Part of a small language model's weights: 10 layers, width 256.
Each number is 128 + 24 x the weight over its row's rms, rounded and kept within 0 to 255. Layers, rows and columns count from 0. The size above them is the row's rms in percent of the matrix's.

# layer 2 attention output, 256x256, rms 0.0839, rows 65-169, columns 64-127
size [ 93 102  96  92 101  97  97 104  94 105 101 107  96  93 102 103 104  99  97  96 104 102  96 104  99  96 100  97 104  98 105 102 105  97 103  96 101  97  95 101 108 101  99 104  97 107 101 105 103  96 100  97 106  98  96 100 102  99 100 103  96 101 100  99 101  97  96  98 107  96 104 103 104 104  98  97 102  99  98  97 100 101 100  99 111 101 105  99 102 101  98 102  98  94  94  98  96 101  99 101 105  95  94  95  97]
[[111 130 143 115 144 109 132 121 143 117 106 113 140 121 168 134 152 124 144 126 183 137 124 119 108 110 122 128 116 159 138  88 138 141 125 141 117  64 139 160 160 111 125 117 164 105 140 112 130 133 159 188 183 134 168 106 130 139 143 127 115  77 151 147]
 [133 128 117 149 109 110 135 104 138 122 152 172 125  86  99 152 100 135 110 123 137 156 111 133 141 123 130 147 143  95 117 133 120 150 110 114  97 120 104 157 135  67 152 103 168 139 143 146 128 128  88 210 146 103 112 132 150 122 145 110 106 133 135 136]
 [150 179 154 140  94 139 139 134 132 137 117 180  78 122 130 116 144 139 131 146 101 121 159 149 109 150 118 119 110 122 168 148 123  81 172  65 133 123 143  96 121  92 107 111 126 110 150 104 127  89 145  89 141  88 114 123 112  80 135 114 126 106 137  96]
 [150 127 133 118 117 115  94  99 170  93 142 155 136 130 104 129 151 129 160 159 130 127 120 133 117 140 151  99  94 110 137 104 127  76 141  98 152 104 135 100  72 117 129 152 111 115 165  87 114 145  95 148 147 110 106 179 105 143 160 115 101 100  93 131]
 [ 91 142 146 113 126 159 121 131 155 162 142 115 136 141  80 140 135 119 121 106 107 105 130 136 132 150 117 125 112  82 100 142 182 144 165 167 179 120 173 135 117  90 125 118 129 130 130  99 110 121 135  90 137 151  99 148 134 160 140 163 119 124 131  69]
 [163 142 101 136  99 133 105 184 104 131 166 127 145 143 126 166 119 123 137 158 123 113 123 142 134 132 117 112 156 132 167 125 119 107 104 149 146 111 159 110 100 133 137 138 150 171 121 179 126 127  97 142 106 129 130 145  98 120 104  66 145 125  91 146]
 [132 111 107  96 156 140 122 154 132 134 100 125  98 116 140  96 131  90 115 100 144 134  88 102 119 118 131 112 103 128 161 114  76  98 115 145 158 109 115 134  91 153  99 170 133 111 171 130 139  84 109 105 100  77  97 150 141 135 126 113 156 108 155 112]
 [173 141 113 101 112 171 174 111 150 153 127 115 145  97 151 117 149 126 125 142 154 147 139 134 146 121  99 124 137 101  77 125 136 156  84 113 125 146 122 148 104 145 112 142 127  98 128 108 147 108 156 140  97 118 131 120 167 136 139 103 170 127  72 118]
 [148 138 120  98 146 129 117 163 116 147 135 140 143 108  57  92 144 123 121  81 137 124  89 145 117 146 109  79 130 120 130 137 111 141  87 140 116 136 127 141 197 141 105 128 113 122 118 125 128  95 166 140 118 138 149  85 145 130 142 126 150 142 167 137]
 [182 122 133 160 159 130 149 151 140 130 159 156 117 131 115 137 115 140 140 160  95  99  76 114 119 119 145 129  89 135 103 144 144 184 132 153 109 117 146  87  99 129 100 149 132 107 132 169 109 103 119 121 139  85  97 142 102 118 124 126 108 135 110 138]
 [103 118  90 124 177 104 134 155 143 112 112 104 111 131 127 141 124 118 114 140 128 145  95  86 132 131 134 111 112 171 143 122 134 135 117 151 139 125  68 159 143 103 128 140 168 123 118 145  97 119 125 159 115 108 136 155 107 135 129  98 183 169 144 123]
 [140 204 169 135 170 154 142  99  95 176 109 159 125  82 119 129 187 115 114 123 137 104 113 171 151 139  98 149 129 123 155 145 114 112 126 129 148 107 129 147 126 168 118 129 101 145  65 141  98  87 157 172 144 134 105  75 159 125 193 151 148 134 139 153]
 [127 119 152 118 111 108 118 135 112 150 128 131 144 143 121  93 143 125 107 161 132 113 126 137 130 173 138 153 119 119 108 123  95 110 158 130 133 144 109 110 164 105 137 127 148 135 117 166 103 104 156 133 132 136 137 139 128 135  84 113 158 134 124 123]
 [118 134 127 105 113 174 162 132 135 129 126 124 145 153 155  76 139 115 162 111 138 124 159 167 164  97 145 105 176 143 129 144 143 149 134 142 140 110 130 157 151 147 111 122 121 136  94 122 113 106 155 139 126 130 162 116 196 117 130 113  84 151 147 112]
 [119 144 148 131 151 164 148 135 123 142 168 147  84 178 136 127 152 142 141  71 129 123 160 139 138 115 119 143 160 118 165  93 142 139 132 147 136 153 118 142 111 131 167  90 126  96 152 151 151 143 138 135 151 118 142 156 147 105 122 121 127 131 123 130]
 [130 115 128 132 108 142 116 136  54 153 154 147 118 124 166 112 122 128 131 101 143 110 107 122 152 153  86  85 155 170 114 112 139 142 121 147 127 102 139 125 149  99 116 191 180 180 140 137 123 178 114 125 129 136 162  98 142 129  79 100 119 156 118 104]
 [ 78 141 153 139 142 117 117 152 112 153 136 178 110 116 134 107 135  86 128 111 151 100 137 105  64 133 116 137  94  98 149 102  98  85 103 151 157 145 144 122 157 117 143 106 143  91 103 116 112 133 161 163 113 163 156 119 135  88 133 136 162 116 150 155]
 [181 130 141 166 101 108 111 170 109 138 156 126 118 164 130 171 134 125 163  99 129 121 128 109 106 158 136 106 132 121  99 142 120 104 131 121 101 158 164 135  92  80 122 121 127 113 124  73 139 128 135  94 118 201 142 170 154 158 115 114 125 170 156 113]
 [160 139 118 145 116 104 139 140 133 147 106 101 161 149  90 110  94 145 116 127 126 177 146 108 176 130 118 138 106 134 148 155 156 147 105  94 104 152 149 154 141 101 124 124 134 192 155 162 126 166 142 100 131 125 139 134 119 100 162 126 121  90 112  94]
 [ 94 147 179 121 114 115 112 136  85 115 152  87 125 121 133 121 158 144 134 108 114 113 114 116 120  82 138 136 120 125 130  94 137 155 138 108 132 173 157 131 103 101 177 143 122 120 131 116 142 120 109 113 103 150 114 147 147 141 129 126 108 133 146  96]
 [143 102 142 156 111 134 139 143 131 145 172 151 128 153 117 109 135 101 135 106 109 143 100 113  88 137 118 174 108 113 192 124 143  97 141 139 125 136 121 161 146 155 113 140 133 140 131 161 106 135 183 139 110 114 100 109 134 128 159 144 157 144  99 158]
 [111 127 114 154 143 140 142 120 117 128 100 132 145 140 123 127  89 114 152 123  54 178 166 167  95 153 152 139 138  75 171 144 147 133 138 120 118  77 148  90 149 116  59 110 125 179 109 134 145  57 104 131 137 178 176 127 111 116 119 121 131 141 118 131]
 [149 117 168 129 118 135 132 108 102 115 123 125 123 137 108 107 173 105 116 141 147 115 148 134 143 110 149 153 143 124 103 113 119 126 162 138 185 149 151 140 181 115  92 125  95 156 143 146  93 117  97 150 114 134 139 139 103 119 145 111 185  69 161 108]
 [ 88 171 118 140 124 168 112 105 153  91 153 153 161 138  86 125 152 125 127 135 133 102 176 174 134  96  93 127 110 123 149 119 150 109  89 110 142  77 131 152  93 125  91 123  92 135 157 147  99 126 133 101 149 112 113 140 140 144 136 102 148  93 116 146]
 [130 157 140 131 143 148 146 107 127 184 101 153 156  83 126 149 111 111  96 122 126 119 165 112 110  98 122 139 124 121  98 108 163 129  59 146 116  99 117 122 115 158 157  99  88  98 117 122 108 121 152 120 139 149 117 120 114 116 140 124 145 144 120 151]
 [187 137 151 141 121 145 118 176 166 105 129 137 114 162 112 131 170 119 116 127 105 137 135 102 152 119 129  94 124 108 122 131 109  99 130 123  81 135 148  98 128 111 131 148 127 128  94  97 113 135 133  99 104 146 128 144 139 158 133 137 133 131 149 135]
 [135 166 119 133 133 100 110 147 124 111 167 122 105  93  91 102 136 157 176 116 120 135 146  98 115 111 110 132 169 132 132 131  93 141 119 165 114 139 124 122  99 142 130  93 155 121  92 123 117 147 113 151 100 119 134 119 117 141 119 103 128 133 115 120]
 [165 164 138 190 141 120  95 123 139 112 146 139 134 133 133 146 123 120 143 141 115 145 106 124  86 180  92 143 133 140 159 105 111 137 184 135 112 150 129 124 100 107 130 117 136 117 151 152 112 126 140 107 117 125 146 131 121 124 147 117 120 161 143  86]
 [144 160  81 134 159 108 135 108 156 157 179 152 111 172 133  68 151 134 120 123  90 136 142  95 178  70 129 145 133 195 124 131 101 111  91 149 117 153 115 129  66 121 126 150 100 134 121 119 150 130 113 120 111 123 124 115 168 131 110 145 121 122 155 104]
 [106 122 120 127 130 153 129 124 143 148  85 132 129 134 126 115 106 154 116 149 147 119 153  66 107 100 120 160 118 182  98 135 137 139 156 125 136  97 138 125 159 161 163  95 138 132 130  75 156 150 153  98 112 128 129 154 158 120 136 126 155 120 138 109]
 [121 143 122 103 103 137 119 128 122 177 141 114  85 129 127 108  91  91 150 118 201 127 126  73 115 111 175 161 150 133 143 139 151 138 111 160 164 111 119 157  99 151 130 117 114 158 121 112 138 142 177 123 121 106 100 149 137 141 138 121 119 134 124 105]
 [123 138 100  81 103 128 126 162 150 118 157 166 120 110 159 107 144 129 118 140 120 140 146 170 109 118 120 134 104 105 156 105 113 129 121 109 101 150  94  81 143 100 134 113 132  73 139 127 118 181 177 108 117 156 143 131 146 104 142 100 139 121 107 161]
 [136 121 148 167 121 143 109 159 107 160 151 155 136 157 148 105 141 131 110 152 107  88 105 133 124 140 119 136 145 128 160 137 110 168 113 146 126 147 108 122 147 125  96 134 103 140 139 164 106 130  88 134 133 142 140 127 141 160 143 149 161 132 127 113]
 [105 157  90 156 151 103 141  72 139  95 104 116 145 129 109 132  89 115 141 144 122 126 120 135 174  87 102  84 120 142 151 127 168 139 127 123 100 158 107  58 147 135 111 136 107 114 120 155 124 121 157 148 119 115 145 108 129 123 125 137 126 163 126 118]
 [112 100  98 111 140 135 132 114 130 179 121 101 129 126 162 156 122 148 122 166 126 131 144 142 130 142 169 109 142 163  84 153 117 128 103 172 123 177  87  80 103 179 119 163 124 156 125  98 146 162 117 126 117 120 141 128 158 109 106 198 101 141 116 140]
 [140 150 150 103 100 131  99 116  88 152 133 128  91 129 137 111 110 123 144 123 122  57 138 120 146 126 181 105 105  83 136 132 148 126 157  97 140 135 104 149 111 143 110 121  87  99 133 129 176 166 182 143 116 117 119 154  77 120 104 117 143 141 137 114]
 [149 195 114 123 151 131 123 165  96 129  89 125 120 131 134 186 156 117 103  92  89 138 115  91 107 141  81 126 123  99  92 139 124 134 104 102 121 161 158 161 148 119 137 101 106 131 132 154 122 119 131 141 111 115  92 122 125 128 138 122 136 126 119 120]
 [172 157 147 139 127 155 107 165 118 156  80 107 112  97 138  98 106 164 118 150 148 130 113 147 139 105 162 167 154 131 107 122 137 120 137 130  90 141 145 173  70 135 123 111 143 134 127 137 150 147 144 144 110 144 128 158  85 138 140 120 106  88 163 130]
 [126  75 147 131 108 127 114 133 135 129 164 165 117 117  78 118  95 161 159  98 130 142 110 155 157 141  91 143 147 121 166 159 137 147 126 134 111 124 104 110 138 113 147 107 126 110 134 127 106 134  80 159 120 163 133 102  87 103 144 115 160 135 130  98]
 [132 155 130 126 126 120 125 129 105  95 109 142 145 129 107 128 123 113  82  99 128  86 123 127 122 112 149 159 169 156 138 144 123 121 149 115  91 114 135  81 157 143 141 136 180 109 158 102  93 137 133 103 131 146 117 139 156 170 112 149 137 124 125 151]
 [145 126 166 158 165 137 151  87 138 145  94 135 161 193 161 141 153  84 127 106 132 124 115 133 118 117 122 146  94 112 145 129 118 104 133 113 156 133 145 102 142 107 163 101 120 143 144 135 133 106 149 147  93 102 121 127 132 142 128 134  86 126 142 138]
 [137 138 151 137 128 123 116 159  82 150 141  92 129 109 118 152 146  99 113 140 133 129 136 117 110 125 105 101  98 144 152 110 101 110 160 160 116 118 100 134 130 138 141 144 104  98 113 134 122 124 128  96 133 159  96 120 137 103 127 128 178 161 171 110]
 [119 159 161 128 118 156  78 160 120 118  91 106 125 148 134 105 171 131 125 171 121 133 106 120 107 160 151 122 154 112  93  95 129 100 127 154 123  90 163 164 138 131 124 110 131 105 140 120 104 118 140  92 117 144  83 134 134 146 151 110 151 142 138 137]
 [113 159 119 203 168 124 107 133 105 120 156 112 147 165 104 168 144 179  95 130 130 152 109  78 134  94 142 143 115 127  91  98 167 148 107 148 154 136 105 133 151 124 144 153 137 142 134 122  79 119 153 112  96 106 132 136 172 138 123 137 123 146  92 133]
 [139  98 120 112 134 128 117 149 156  99 139 105  89 125 103 114 168 132 131 108 131  88 110 139 139 117 153 162 132 102 141  89 163 130 110 163 103 140 113 156 139 123 140 106 157 145 128 109 123 139 109 141 121 141 123 123 149 106 116 154 164 119 104  71]
 [155 131 131 146 132 118 133 142 125 102 177 132 151 138 156 147 148 119 133 136  87 163  93 140 116 114 117 118 168 139 146 168 120 135 106 135 118 109 135 135 137 128 113 103 103  96 152 105 136 132 112 112 170 153 150 130 122  99 119 125  73 144 141 120]
 [152 153 106 110 113 150 162 116 124 156 108 123 137 128 135 122 118  99 141 150  87 114 117 155 179  96 110 103  92 136 109 166 169 136 123  89 189 147 116 115 110 115 146 138 154 135 131 145 144 130 138 157 134 128 167 136 100 124 132 133  77 118  71 147]
 [136 107 135 141 112  92 145 103 126 147 125 124 108 132 142 114 106 141  76 155 105 102 163 124 111 131 140 160 146 152 154 153 160 113  73 131 126 112 146 149 101 110 146 150 125 143 139  95 129 164 127 132 127  97 100 127 135 142  83 132 123 150 105 145]
 [117 109 147 140 132 133  85 106 115 136 141 111 115 137 133  74 104 116 160 122 155 148 129 120 128 126 132 143 143 124 160 126 136 179  90 121  85 111 137 184 112 132 124 152 120 103 106 126 165 137 153  96  91 140 163 131 154 112 139 125 133 161 162 133]
 [135 136 155 140 131 121 140 111 156 117  84 129 146 137 117 180 141 130  90 131 113 124 160 147 151 132 134 117 127 152 140 132 147 125  96 122 103 142 125 127 110 136 113 150 115 132 151 119 140  94 104 126 123 157 143 100 144 112 163 133 110  98 139 110]
 [116 121 137 127 130 120  98 141 147 159  82  91 128 125 111 134 137 143 166 143 129 126 103 134  86 113 107 102 108 125 133 120 169 138 125 168  80 164 156 153 137 120 131 126 119  76 136 120 158 130 118 145 111  96 139  96 148 108 131 156 145 169 146 165]
 [ 96 106 132 102 106 101 146 157 155 123 110 133 106 112 162  97 141 196 118 150 139 128 150  65 134 173 129 121 125 121 121 112 128 141 132 134 110 137 127 103 142  97 145  96 170 124  96 128 127 143 109 129 145 129 139 128 139  96 148 116  87 168 115  65]
 [100 190 143 166 104 123 106 116 119 136  90 101 149 135 140 112 138 133 134 118 127 143 128  83 105 106 131 127 120 122 133 138 130 103 129 154 125 109 157 136 144 119 111 150 139 104 129 139 128 131 146 138 128 142  93 157 114 125 135 139  98 117 120 183]
 [165 129 104  68  94 121 104 129 152 112 118  97 123 137  88 105 164 128 168 124 113 163 129 164 116 168 109 122 169 170 133 137  95 103 169  74 130  84 164 127 100 135 127 120 122 129 132 151 171 134  92 139 111 133  86 118 133 159 119 136 119  93 146 140]
 [160  71 156 124 143 140 142 122 144  96 151  96 121 120 179 113 125 153 106 112 119  89 144 122 141 150 135 154 136 125  98 103 166 154  93 117 139 118 136 130 148 100 105 147  81 138 168  67 127 139 130 153 119 164 153 155 114 119 147 157 128 121 169 106]
 [128  96 121 139 114 124 108 132 143 107  98 164 113 167 138 140 111  90 128  99 102 120 123 119 128 121  78 128 107 159 123 127 124 124  77 106 147 137 101  75 130 151 140 120 148 129 128 100  92 150 132 107 122  85 133  81 138 143 131 107 140 119 138 124]
 [153  89 184 129 141 114 146 103  84 125 157 137 135  93 150 164 138 140 134 120 150  97  81 124 129 136 119 118 120  91 107  83  97 162 170 123 119 170 157 131 112 164 120  92 155 151 129 162 121 123 154 141 117 124 140 138 144  76 126  96 171 159 127 156]
 [153 148 141 149 137 120 111 162 151 179 111 118 121 143  91 170 124  93 102 116 121 117 126 112 144 137  99 111 124 133 146 129 142 155 140 130 120 108  97 168 127 165 129 110  95 143 160 169 117 137  92 162 124 136 173 114 110 175 112 131 110 106 104 124]
 [135 143 125 114 125 115 157 159 132 120 131 104 150 116 138 138 144 140 115  83 162 121 116 111 144  86 114 111 155 119 142 121 107 117 113 159  94 167 117 115 130 118  69 128 128 143 144 108 132 135 109 131 142 141 148 125 140 136 122  87 120 120 134 129]
 [101 104 125 122 132 150 122 154 157 128  91 140 113 166 148 133 132 126 128 115 172 168 142 123 141  96 129 130 126 120 105 124 156 131 133  98 145 114 158 125 154  94 128  78 115  94 153  99  99 138 158 129 114 152 108 137 129  95 156 102 128 133 111 117]
 [195 122 123 105 136 137 101 137 117 118 137 145 118 106  87  74 153 145 130 124 111 133 129 126 116 138 132 146  93 124 143 160 105 140 120 141 127 120 133  94 120 128 119 144 117 187 141  93 129 125 136 155 117 125 177 150  98 126 141 113 102 111 118  95]
 [124 131 137 124 162 175 128 157 110  94 172 133 125 127 107 139 121 136 165  76 119 112 111 123 129 138 135 162 146 146 109 123 135 146 146 136 103 180 132 135 114 126 201 141 136 141 146 165 146  74 130 131 122 120 121 118 122 123 105 131  95 166 146 143]
 [139 124  93 142 142 152 121 108 116  95 132 109 115 120 128 146 163 119 124 151 148 137  93 162 146 161 122 128 161 139 115 169 123 102 111 133 129 132 156 153  84 134  59 166 100 113 162 114 144 141 121 110 153 177 151 152  87 168  99 117 104 128  96 130]
 [118 137 130 119 155 164 146 109 141 125 138 116 135 121 103 148  81 123 165  86 127 148 129 109 116 115 119 136  77 105 113 149 106 119  80 104 136 158 107 125 123 140  96  99 140 133 127 159  91 118  48 131 123 146  79 107 149 129 117 121 108 149 132 146]
 [122 144 130 139 115 140 102 110 111  98 147 167 141  95 125 147 166 117 148  93 150 121 137 131 129 102 108 155 137 125 110 121 128  94 127  76 137 116 149 101 147 181 173 117 107 110 110 119  96 147 127 140 119 146 151 158 143 120 123 139 130 113 162 119]
 [117 140 149 118 122 157 129 130 114  99 115 130 100 143 126 112  91 143 151 171 187 138 142 134 140 177 105  93 188 121  90 143 138 130 148 162 106 183 159 140 148 155 114 103 134 152 128 113 153 124 161 104 165 148 127 141 135 132 109 148 141 121 105 102]
 [133 152 110 119 123 134 141  94 140  82 168 144 111 134 156 125 114 120 137 107 106 146 110 115 148 143 108 127 144 107 173 126 150 141 101 151  95 138 104 152 167 174 121 102  82  64 127 120 134 136 122 132 110 125 160 147 107  92 171 134 127 101 115 165]
 [116 132 187 103 155 106 156 159 155 145 124 153 106  87 115 145 151 138 132 113 145 126  92  93 131 131 121  97 159 107 110 153 157 139 140 101 140 151  85 131 185 149 133 112 124 105 131 116  97 135 151 119 161 111 157 163 165 187 117 150 110 125 125 124]
 [133 150 109 135 143 116 106 106 112 140 136 118 126 116 149 126 133 147 126 130 114 123 115 130 120 152 123 137 114 129 121 126 130 155 154 130  96 116 125 145  94 132 101 153 110 127 156 119 143 104 129  69 127 145 166 175 100 138 115 167 108 111  87 122]
 [148 103 116 126 113 140 106 173 121 125 144 135 133 119 144 159  79 144  97  72 154 123 133 159 131 136 114 115 107 164 115 145 123 168 123 138 131 143 113 121 121 133  99 145 121 130 128 146  96 128 146 118 136 134 164  65 138 134 108 128 117 142 100 128]
 [146 133 130 130 125 112 103 121 163 147 135 119 104 152 143 128 139 121 170 121 142 136 110 116 174 136 105 108 124 182 132  99 121 118 129 119 129 151 149 125 107 145 130 134  70 151 121 114 140  98 118 103 136 169 158 137 144 109 120 175 129 124  97 113]
 [117 153 122 149 128 120 129 106  91 113  99 143 137 132  90 124 161 121 144 163 134 135 135 100 137 124 168 133 129 128 124 100  80 113 125  96 160 132 122 156  91 144 121 115 115  93 164 139 148 130 147 108 100 140 126 139 133 121 131 136 149 149 166 128]
 [158 112 138 147  98 121 125  90 135 152 121 143 132 150 131 151 158 112 135 138 100 120 124  86 110 125 143 122 137 128 127 144 140 164 127 116 115 109  93  87  90  85 105 117 117 108 160 141 116 105 163  74 119 134 146 123 169 143 190  99 145 160  97 116]
 [116 137  82 121 129 115 138 140 109  92  99 184 181 139 127 127 104 153 100 121 134 127 136 108 150 113 149 111 110 132 112 130 154 183 100 114 141  74 144 125 128 136 125 130 137 178 158 115 152 149  98 114 100 106 137 162 131 155 105  65 122 110 118 141]
 [152 128 110 119  88 159 121 118 151 150 146 159 120 136 107  77 125 141 127 134  87  96 184 137 127 125 117 115 103 100 104 136 143 128 109 187 100 192 132 139 124  97  97  98  95 122 124 181 155 131 101 111 127 153  86 157 147 134 116 139  99 129  84  99]
 [115  97 123 100 144 152 138 151 111 131 149 129 159 134 169 111 132 141 108 139 107 117 119  61 110 129 119 180 188 142 110 144 155 119 130 134 113 119 142 156 145 157 170 136 144 182  90 118 117 115 117 114 114 114 154 130 110 149 162 144 127 137 119 141]
 [138  88 148 104 122  98 148 135 155 137 107 135 130 120 141 137 114 138 157 107 124  90 154 128 101 115 107 145 150 110 127 162 132  93 114 109 142 135 135 101 141 126 132  98 137 132  74 123 187 151 119 137 145 104 118 112 106 130 112 112 116 137 113 131]
 [115 123 134 103 161 141 122 140 142 177 155 133 187 124 142 137 121 144 122 142 153 138 148  96 183  78 115 111 107 155 147 140 101 156 111 106 106 156 137 117 103 119 155 170 116 107 140 103  99 167 170 143 145 141 148  99 114 181 110  94 154 136 118 105]
 [115 130 138 112 150  75 103 132 140 100 135 143 110 147 125 132 112 121 196 121  89 118 129 105 134 139 175 135 129 118  97 175 140 107 124 100  92 149 150 155 144  92 134 108 101 116 152 104 154 146 149  98 138 126 111 125 110 159  99 154 109 145 117 116]
 [126 104 113 149 145  92 144 111 125 104 127 150 123 113 139 160 106 127 105 146 125 170 116 105 110 114 128 139 111 128 120 154 105 142 162 131 143 117  82 129  83 122 104 113 151  92  89 146 125 107 105 124 132 161 115 126 164 109 137 159 114 124  91 165]
 [117 115 147 119 148 102 112 143 150 128 111 122 108 104 107 115 160 104  90 152  81 143 148 117  85 156 130 149 124 138 124 186 161 172 189 148 198 176 140 149 158 112 149 103 184 119 138 115 118 116 125 132 105 104 140 112 112 110 135 107 117  66 121 143]
 [ 91 161 135 157 114 123 138  98 164 143 129 130 136  91 148 139  93 125 135  95 123 143 149 133 127 150 114 139 160 129 119 121 115 144 117 122 124 166 152 170 126 141 124 134 126  98 121 160 138 133 167 156 117 139 100 119 160 116 110 159 123 151 122 130]
 [130 110 134 120 134  99 122 116  84 125 137 149  94 123  94 105 154 121 149 128  88 172 124 135 112 118 144 153 114 170 155 110 101 143 125 140 110 133 141 136 130 152  79 121 114  90 129 111 133 142 100 113 140 114 177 123  81 128  82 133 106 126 106 104]
 [127 138 167 125 157 125  82 122 130 128 108 133 126 135 110 154 140 159  77 125 103 117 118 150 155 136 141  91 125 143 102 127 110 102 142 117 113 137  93 128 143 167 100 113 162 140 144 110 129 130 134 114 132 109 168 165 138 134 132 107 126 124  86 134]
 [141 143 133  99 103 126 160  79  87 113 121 130 145  97 146 112 101 109 102 116 130 117 129 154  81 169 112 138 144 113 143 181 178 111  98  94 120 116 108 156 132 144 126  98 119 110 122 147 126 137 164 116 158 119 122 115 141 102 175 127 159 109 139 128]
 [124 133 140 107 145 143 161 132 148 141  88 129 135 174 131 147  95 133 112 127 146 128 147 140 128 125 125 122 119 104 165 137 113 160 102 131 145 137 152 126  68  85 174 111 144 187 135 150 158 108 110 129 146 138 113 116  93 117 154 151 106 146 104 145]
 [148 145 124 101 177 132 127 171 116 137 134 122 108  99 157 112 133 146 146 149  85 118 123 138 136 120  85 117 146 112 132 107 132 129  94 136 134 123 131 142 148 111 121 134  90 124 107  72 137 138 122  81 173 125 105 149 111 122 131 146 115 138 117 152]
 [120 110 149 159 124 112 146 102 122 129 119 156 137 150  99 148 145 140 109 107 121 151 106 121 122 126  93 109 152 124 104 137 100 127 192 149 130 103 142 136  83 139 135 155 144 168 131  96 156 156  89 145  95  78 158 168 127 132 150 150 121 149 156  99]
 [130 140 111 152 132 130  93 130 145 131 123 170 103 150 143  87 111  95  88 134 143 141 138 148 126 127 132 122 172 125 125 107 138  86 160 166 137 112 123 121  95 112 128 124 110 139 160 114 128 154 188 145 115 145 111 176 125 122 125 126 119 132 110 108]
 [135 131 121  96 143 132 134 107 142 136 163 113 109  98  93 135  90  94 138  95 137 131 100 156 126 124  67 132 118 117 146 105 137 116 140 144 144 106 128 132 166  74 112 111 159 115  80 140 101 137 131 112  57 127 135 146 108 110 147 116 161 126 145 138]
 [129 149 133 123  96 155 115 131 145 156 110 183 100 148 106 113 142 137 150 133 125 141 174 115 111 171 139 141 147  91 122 108  84 127 130 141  82 109 121 120 123 126 151 137 103 135 163 102  89 107 105 158 131 127 147  85 118  94 119 129 156 124 114 140]
 [117 152 144 111 113 165 110 129 115 134 153 130 130 131 138 128 128 143 109  58  79 141 146 117 162 154 111 137 147 149 158 144  86 175 127 137 113  93 136 108 123  88 117 128 136 152 106 154 126 149 138 125 144 121 125 107 111 138 108 123 132 129 164 131]
 [101 144 148 116 112 126 134 134 114 161 127 120  84 130 110 141 151 131 135 130 131 100 120 125 103 128 141 144  91 110 139 129 156 109 148 124 161  96 152 136 105 100 115 108 165 141 134 138 141 130  95  80 157 136 133  99 151 154  94 145 160 106  97 145]
 [104 122 133 108  88 131 104 143  96 135 155 132 115 134 137 154 140 107 111  96 116 153 119 136 148 119 126 138 115  84 155 117 113 128 151 155 132 119 130 111  97 124 145  69 151 114 166 152  62 109  58 112 106 141 149 156 133 116 135 164 138 119  75 129]
 [160 115  92 147  90 125 121 172 127 101  82  91 120 111 106 108 134 171 152 127 113 157 161 110 151 108 144 118 122 161 146 110 124 152 131 148 119 164 127 122 113 118 146 148 126 118 112 132 117 176 138 181 121 129 142 121  91 121 159 115 103 137 126  67]
 [ 81 137 146 135  84 116 179  80 145 162  98 131 149 137 133 166 128 119 121 107 117 113 162 109 151 152 112 124 151 155 152 130 123 133 163  72 146  81 105 163 130 106 144 136 115 166 154 178 126 113 131 147 136 112 172 127 100 141  86 120 130 117 123 137]
 [143  94  84 147 159 132 121  75 103 128 139 119 143 115 130 132 142 162 136 187  93 113 170 109 132 165  84 142 145 110 143 143 162 124  98 165 155 101 102 122 164 139 145 120 107 155 123  93 111 159 117 137 124  89 130 109 120  92 136 127 136 126 143 124]
 [167 120 126 158 138 109 157 129 142 116 158 100 129 103 127 129  98 137 104 155 135 105 130 102 117  99 132 160 104 135 144 163 161 110 168 136 123 133 114 112 132 122 113 143 113 144 105 133 130 128  98 137 115 137 115 173  95 114 118 122 117 134 135 131]
 [119 132 110 116 107 157 164  82 107 105 114 108  76 117  74 125 150 116  91 132 145 106 112 117 119 121 155 185  99 120 169 129 115 145 145 144 109 162 141 125 102 161 115 158 193 113 141 181 130 142 138 100 159 127 121 137 127 165 155 122 121  98 156 153]
 [143 108 143  92 165 125 129 149 125 109 149  70 148 118 146 128 152 127 115 111  66 156 134 118 108 138 119 115 112 141 162  82 129 135 143 129 134 111 124  94 129 146 106 107 134 148 144 155 137 149 127 158 142 136 123 117 125 122 137 161 139 114 119 162]
 [117  92 128 160 143 107 122 130 120 134 126 136  95 148 148 152 120 147 130 148 122 128 123 147 160 109 134 111 136 164  87 137 152 166 151 124 118 146 123 169 102 110 115 145 164 123 137 135 182 129  90 118 136 142 130 135 136 101 130 124  83 126 114  93]
 [161 137 126 140 127 144 115 113 161 138 138 112 115 129 123 124 150 103  93 134 146 104 164 129 121 134 102 150 154 121 144 130 121 117 129 122 111 127 157  97 107 108 122 143 154 127 111 147 140 159 103 115 178  88 139  98 130 135 143 183 154 147 133 157]
 [108 131 110 123 114  98 125  93 114 101 111 144 137  96 134 164 107  77 128 140 122 101 113 156 121 156 141 131 120 114 101 121 160 121 146 168 147  88 149 111 131  83 116 166 129 152 145 122 100 120 176 141 131 152 111 113 119 122 131 141 109 158 139 132]
 [148 134  83 137 164 139  82  94 104 166 127 137 116  89 113 113 137 108 119 128 169 119 160 113 165 132  97 159 113  79 115 147 172 109 130 103 108  83 114 130 112 110 138 110 175 143 149 105 133 137 123 123 117 138 164 122 132 166 158 136 176  88 135 120]
 [107 126 105 132 100  97 170 164 126 149  98 133 141 136  57 119 121 123 129 114 144 142  85 138 104 120 122  87  82 107 137 183  96 149  95 126 122 138 123 127 137 110 155 159  81 128 127 128 122 143 111 122 116 131 126 156 147 145 117 104 178 129 136 124]]